Weights of a small transformer language model: rotary positions, tied embeddings.
Each number is 128 + 24 x the weight over its row's rms, rounded and kept within 0 to 255. Layers, rows and columns count from 0. Numbers have three digits each. The size before them is the row's rms in percent of the matrix's.

# layer 5 attention key, 192x192, rms 0.116, rows 100-191, columns 0-63
086:093127116128132103126136141083100139120112124137158117103066143145127114116147155123120089104155164117114168140097108124169088102086140123152141104100134108129162084126099141126111115110158162
081:122128107071124108118115151124148133112154135120101063119164128154101124105107091159167130144125140073106133103126139146116155133128131124160136118120138111165094116147157136156137113157145123
076:121124121128149124105151113140093161140089162132132149123127088158135107153101136159111113175147162143105125123145105159143133113161134113106122103116148128074133136171070143162148143149119144
101:153096146114095160151130117144189131084146135111104096120155116123151108140127131138174140116124143091092161129136155098114153179082133154168152159128124109129095111106108111104173154129092095
098:175139167167153137127118109105089120173166111160146163155136130109152150113140154138090127139117116164134135135087133141128102123147132139157114147159125128139134122151176128121136114076131115
087:081162118155134082111094118053144109120161122108105122105134157084111117096166140144131161148157139142127120074105164140110159115133114109101113118140131118150131161071160115154082106101113106
102:190122098139146127127130125189091099130117120158152146129145089102147106131109132118159106114130109187131151144167103108108122122093147119143125140120090101100131156158135136112141128126131115
108:148086134151117098121163131159180126085185089071132112110159117121115115144135137130121132132104125122135114143122127147136140149113106125111106154142090132147147115195118108160183141182128117
097:122130121067145145115158113134125098089115115100175165148138090141114131150108128101133114061092127123133117137154166119118129113121098123124107112115124120118113155161115128126097149181160090
101:092152144117137085094140107096101144093152184168118129116110167098099156137104127128089129134179166133148121084102159126098118119132140100122110154123166112145104111131105155134120114088149104
104:096171111095130111167126132117148137154118153161142176138063176110107073099154102148134164116164137128121156107122117121118101119140149095114144117143152077110136116115133132079154115128137159
115:121093131130086132114160102164163146096123105144130083093141134152103166132149166079147099130096123116132119152123133117122142163101105165128161119139137096138093123146117104144071108109115116
094:087127100156146088167160131139107148071118096156135126124123128134122131121152138144163115140116119150115163123134112072088143111108152071108067101118117080122095144187118100135118071113129178
113:105179160165109158120106147091110146176119117131181154120109176119149129079127152115100105139130148151116159140072113158146100116125145125126162105129132115110141159076145144164117139113158128
105:146102150154144092100135140176127119135116130121085126154179109121156168129079152101095117127153132117138106125138120092106152118144118152120105171136082105126161109148081170122117105165106132
106:098153117121126137129162115177157136183142108124113133089094087139121106161149106089144122129148084142152149134130122163120125137141090151122128072132127156176164140134146111119143145111113132
098:143129142141102167126168115141116145130117078100108095152159110078142148135093153074123139108142094116127124112127121108121123116130139143133162133104130160136119137133161132097169177143105140
108:079147124121135117152163168131106078142162140125131103132110145117122077134139126127037165111105133114099152148149094116141125135130130096141100137116105150151151109161110097120113142151116096
093:124121132118160169113117050150143137122126095158134100150182159118172160111133120158121089104108106125103150092134116125143113140138110082131123183173120123133157182112152134126136158128139184
099:114142134139157070127136096125139142134092132151188174130124091121136107126084104152098145132118146137124136136107137102154167101113152146139125100111075094165127145154104122132168116187109116
107:192127175143149100156137120107149148152135129146130143113142121116154126110127150106092157124119127175145144098109091145153152189170161133105122143151114111120080129124139124131118125163090145
093:141155156135122129108118128122163147134150139140171086143147088126124156122116146109155158140109140104151149130090145101152149140131120086121098143115135140156121093113130080114161193140146132
100:126122145111068133128111134113123127085137123172165145119146129171118103140142127125134145123109134135132133123099104153119119105160150155077152168110119147121127135203108144132131145140149118
109:122125143116108109193139105168139172122133128151146154121120148128122144107186132129159103117115137095101104157171124153178141125117115126112120074090137136142133099126147120145106121122115098
103:094136128146163142140161144104137145120118098143105107161154128149130207175100121155116168130126094123129094141153129123108133135169100141160109131117155121156147123146113127115155078074104084
100:140144133066090093097150129140140144140150096124159104104136122133163102158135148157127159117126096110115115147128125127131123157141108118102143125131136135177129116120135119112140138131109170
096:175167137074112176132123130091137125113154128134183121081089092098160107103129108121128154122116098154128111114125110103150151139122155123142110158113156135154124131158127155080106138102103145
093:117156127171102121158126133107126152133129122171131095116149145127184156148081127123158136101149114110144140092142133092131163124148131126150151126130120121076173107128105135071091142125126122
064:145118086119134125140118123114121139092080132143168130132093119151097094140155131107173156122173121104123156143138128129112126122123121137138115140122107166121143139136125136103096170145095123
069:126107084087105129077113136113164133161156162103141166148115139148072117169144109081123151143139126133129098147133180109109115089113080154122132132094111106171126156130085133152110108153090115
070:151139093138112140091108121130131116162129098120127158134105184145195090085114136126103101143130137132104127133123137104139139143140145082136119121121110144155139130153098152147135096103162079
076:118145142120113136127155150161116169113116072104060092106161120104151155101129144170095116095110121142141127135139091166143099142146166095150169110138143115093090126105105124139160142107157182
085:086097142153145113069100141175157146077172117114126061112169128112096129104127154149115125137111097145103094133124134132139139165108131189150135128111092144139105137139121127144158172143123143
078:141124069100149132174117151154159173096177119110125113119139099112113126170156125116170067141127121127162097128122107106115093147149108153152138106147134110117132124123076095142094144139105197
085:126174083139120112109113149131160100126117133102139161099145122147170134167066113162152121092094084167124130132118144159171122108173116125138136119135176147157152122144174141117115108129133121
094:122129090163125141095145124090106115167111140164147177162133153136145107082161128145129132146165097108091140142135131130156163115118160098098132135156113128134143137117167146132140097136138111
094:151147143102073146150176109151143152126118100132113139118107100094092161135150126113163104108095128101148146107123121157158157143114139127138124139129079109127092148153134135108150140172153106
081:085132098132145073134150102094095148108233127150138131104127122122125112157148111183138131141135103094099120126134156146134158170109127129133155107133137160128080145114132142134138182110128148
089:112160132145149088121106111120151137160135176164105093116127142142147148121132104131142140114162158130118079104129133111086116112141127084086125116117148138151176127110118135140111117164107130
093:124097139144105116131133162172123145083117152133114099061111061146133200139145132126098145127101143130085124122173148102097116167162143155183154138152089107148159119147112099113135150124122138
087:091161134142155132129105137143092129175139079097143135160126104122150149091115158127177114116112096111119174147071111138106143122137123136123148155088136116100137132104121164158182094115124139
092:115173143136130126137137124141126115124118110145119148108154093098125134140134134135120143122073154158093148157165146119147154138112110142119102105124114109171150106138125103092137160135129086
118:125069118115123142161136108170139155122166097102126132154092101126094161146155105123144149103130099074156123136156159158118135162143104149130109105120075136093112140159081082166116157171075089
084:157069167149146150119131141167110112114086128125145078148164134107116173125134146125089110090101128106143159140130130164109174139146136127101083148124096145104131149151168109159139137210102081
096:149147116162123140137068135156130142122128086082116144127121152116121110070171146121135149127155116147124129139116116160154120104140137108146092085139154151158125157109196143133104125111151120
086:155088113100141154133162144103093137104138120135191174111130145142103103130202132153144114147109152135154141160126131140163112094127181137145160136092126137104122151091099114115132153152114090
088:109159118174103134136142108128138147154134122145164167095125142135098049122150127147151103152148076122130135127114110150108153132135109142116170162118167118139118139125118129119181150116160096
089:125103114123089113143121147172139105076136128105152111116095128079088102156136122130163067110101096083098154134159113086181168124088066128131113151124141132123108141166152157132118168196094115
082:141162073120161114096100123135108128139131109142175119102167070119126136113121132089166135144106139093151130159127164115162147058154123121097108112133143137136154149112128124143121128116131089
087:171135140093137153136157155112161149109128161151161134141150143114138143138163128120113091090148120131147172205100136125118154152155083108120148145116131112148126151114115085137078144131125086
086:096124133115115089099177122127124131126111150159172136179114131128113131155131121096144127126136130148152136161135103124092096146148114133122090142118125070127129132152131073134162108119113149
098:115127097097144101123141107106099103130138141111103118121134165098069121191095088102083151136118116117153139112128147103124142130118125138104102116144073107140100131107119088119145130158112165
089:128129106073114124103103128127159153116151163117141113116124066088126148148126075112150105126119138194112081101169165106072130146130141146129113137145131134167174155126173131155111106130118138
089:130133171104128119179144143111093138131115128111100116129150131136117136111142146134140075129105169173167102148159120111086151122146163133174159131118160151096094084125108123074127071124111122
089:125130118093069128169131104159127136114126110173146104152102117138119148127143112142107153156135114092108158098106132117104164106120102111159120101079103130156149161130150109096110131115127150
089:162121085096145149147137120138158137106149090120105096187150170158113154125196145126153112110113131126128138152127129094096106141148158143181133087097135151086108137159151119163102114168156128
092:140123128116079139124091154147102098121168150139128114071115122098090149135137131114106142119133115120116165099119106118105155160117106150184163141150136143132092151116144116077090122130142116
090:109118127121112137130154106119156136138133117146115140120110182125131172111136158156112122155126089109098150159152109125158106147065071100136157111112132132156159124113111159152143068144135114
088:087124118119130170151156118132116088137132168132090185154116151121085082094144133155167145106138145127083114137102129068143166137118163113146116092097080157121136140113105086117127140168154101
083:111119100113149143170102113127138124112158077108103163123099124188136141143163114168136187156132170132121119122132072097128118136115129104099136133113119105134158108102121115098119128111121160
047:091131096155145141082144124153124116119128166088137070150085148126110124141140120160153105146139133114121111143128060126146146106160118118113165137112154149127114160125119069147057123116099095
055:138158131148158116158141160111131124104100107134138089142140158088136147127129089120158094125107137139136117122181111138126148085102169125142102126142117085145088070192174137142155100113114106
049:123115150143079158103141149122124104144144167150120128106086160075127166140120127129105112154123140131114139111097098111127127149149157156176146117117124137102133169115107120142144138117091122
063:135084144092169077108137107143098113123138108066106103135142155119175175148111128133140127145121133149129117129166165161177147128097151169132100146123106085121135089151067133116148118077144128
060:135158114155085129111067134125140128105132108138140138129137099075159151153097130137153097109106122141097112125129125180167122145138130162144131119159130148122146173156130177156151139129088150
057:148123103145125109148114120136130125088151124176098133127150135138097144101136131120104112092127136113125122126132186113122097143102152147119132131145152122127133138100144120112133151130134142
065:143136134114104071091110115121150158133129119153083168118140138131125109120170100128146119137152115133125152143153170084089136136105134118128132087157135145127120099093137116135159186105128121
053:120141132138147137140153143138144084142107140099151158141145129142114053139122134150099127163164119116118173100097096131106141114130125116116115107110130117106126118121164106133123122111100061
067:153126132098159095106112097147149121141115131156111140089139131142145118120157102093128143106124125087135141110162114082070137101111151101127132130134165115117136079089107105100148179131126113
060:164157111153122084069124115128132119144086112116124153165102120144120097141117129153118089135145120103150157130147156075152140088128133114098130126144141151149181109103136160120147106108100112
079:124124133136162113124103139102145119157101154144095161130130154135102075134118133107121121179156120124147163101118132071095127117164160115114105163114106096115122123061140088111146118137117137
061:109128139112117135130162144158128121150096128098152136160109136094136150130096150115119138117109169141089117122130111136155117138123091113105102160123093103125137140151167135126124096160152159
071:124126161141111170126131174146184145141099116107134118120125136148124123154148105144158144102112122134127102126128092120138140173112131152081114135111084148112135151123107136139135120183128161
086:093101074155136136117106135114104124136102128154142097141116079157139100112147118155138120115114128107158114167143132120102132104118120127169148211124140108142176128125130128133138115106114081
105:111128102131115140120122113085073105097130107131148105168111086175160131107177100116139110130122124090145115159133137143124110115124119119153132165161137142176173128145111126104132114062128066
127:138129150082109141168143123136131095139169159132124136113136146092140131147141097117103096144151136138110165108128130178151120118120117145121115057167135136135107107117087125134088131086166138
145:115122110148162113106149139151115167127149142174117158131129162111120095137109172108123152106100110176121167191153136128149150148084147116170161107093182106094128152152141130169104127139138149
133:158084135120121103131133115111109142118139089156116136159088129174128129102135101093134089090124090119134078153095109131128122151136090121100114083105088157127142144104120124108148145133070112
140:096131095171156169058128087089139100159132150153094158152146130156125127138135133125121150129092118152178136092097115131102100159103115131146108136129106095162114118132090171137093127146133125
142:121114114140133100132157121136120128147093114124142166126181174149156109134166139104159138107106106115129123132064144144116148130139139136123137146182136138117098077152129131109117104117147135
143:120136160140126151168111114114107129122153113125151091096170161171149111154114129149075118157102109125116160153176131126106112105076151135114130130106126067141139140093076102140096149175118101
144:106114134158152166140121140148165115129110122156155118157199104139140118141133118141099080139144152152123123123107157118172112077183145148100112093122061132097143132119144154133140124128135129
142:138140141176124134128136123095153158165160139147098157103097138129154142101132106068151132119116150127146094124131173122148130121134102143123098192142160094094113098151133134148137154115141165
135:165137100085076130122130142143104145097070143104142127135177135112128116119135164147091148156115162168122102153089086115158106136118135115077107134131152129097146187110165121099109112155121150
134:083137129110135180109127097140121086130114141143131155123130151159145125112124064132110090096127128131132180127136110108148152148151103126144152140094126099173117089143141129152104169076087134
134:106064161112129116142111142122132146133119091129179137115126099132139132098167076141120140146118142135155114126160161132163110094106111137130122157162160139175088158121103133126125141173163124
145:115123076122081109105125134101174114130120125190099127093114085079117134113143105148109138103115183094154133143145118157135114158139149139167120095114150121130109100143180090139130115169133142
139:107143152091114119098119130114068168163151151140104124127136146106142156156112168134140131137185093118119125105158112112151131101136152167121108110153207101134105110146120105138103131113089141
141:105100123106141125113108079124090082138146124110117158136127140131154078135117113124118100075148139145130110155149138108131160143096141147135121186189142144122145137136116127143099154204119135
155:125148109117139113142138150122098106129174140096120148142078148114142123124136141135114155144128153166111135127144086101124129134131144138142113124140125090112117145129106194115173155160127124
129:123163125076168101162146122135152071161175120129128098126151116121139155150133131132138125106096148112116132113119099150138077146117133148143147151097115149123142141121192127119122149166122133
136:090082146122130139149126114112114146140123150064080124131112161142144074149088136150135094112114151122126165159146135135126139100157098122127100072118096145128141132166161147135158095101069140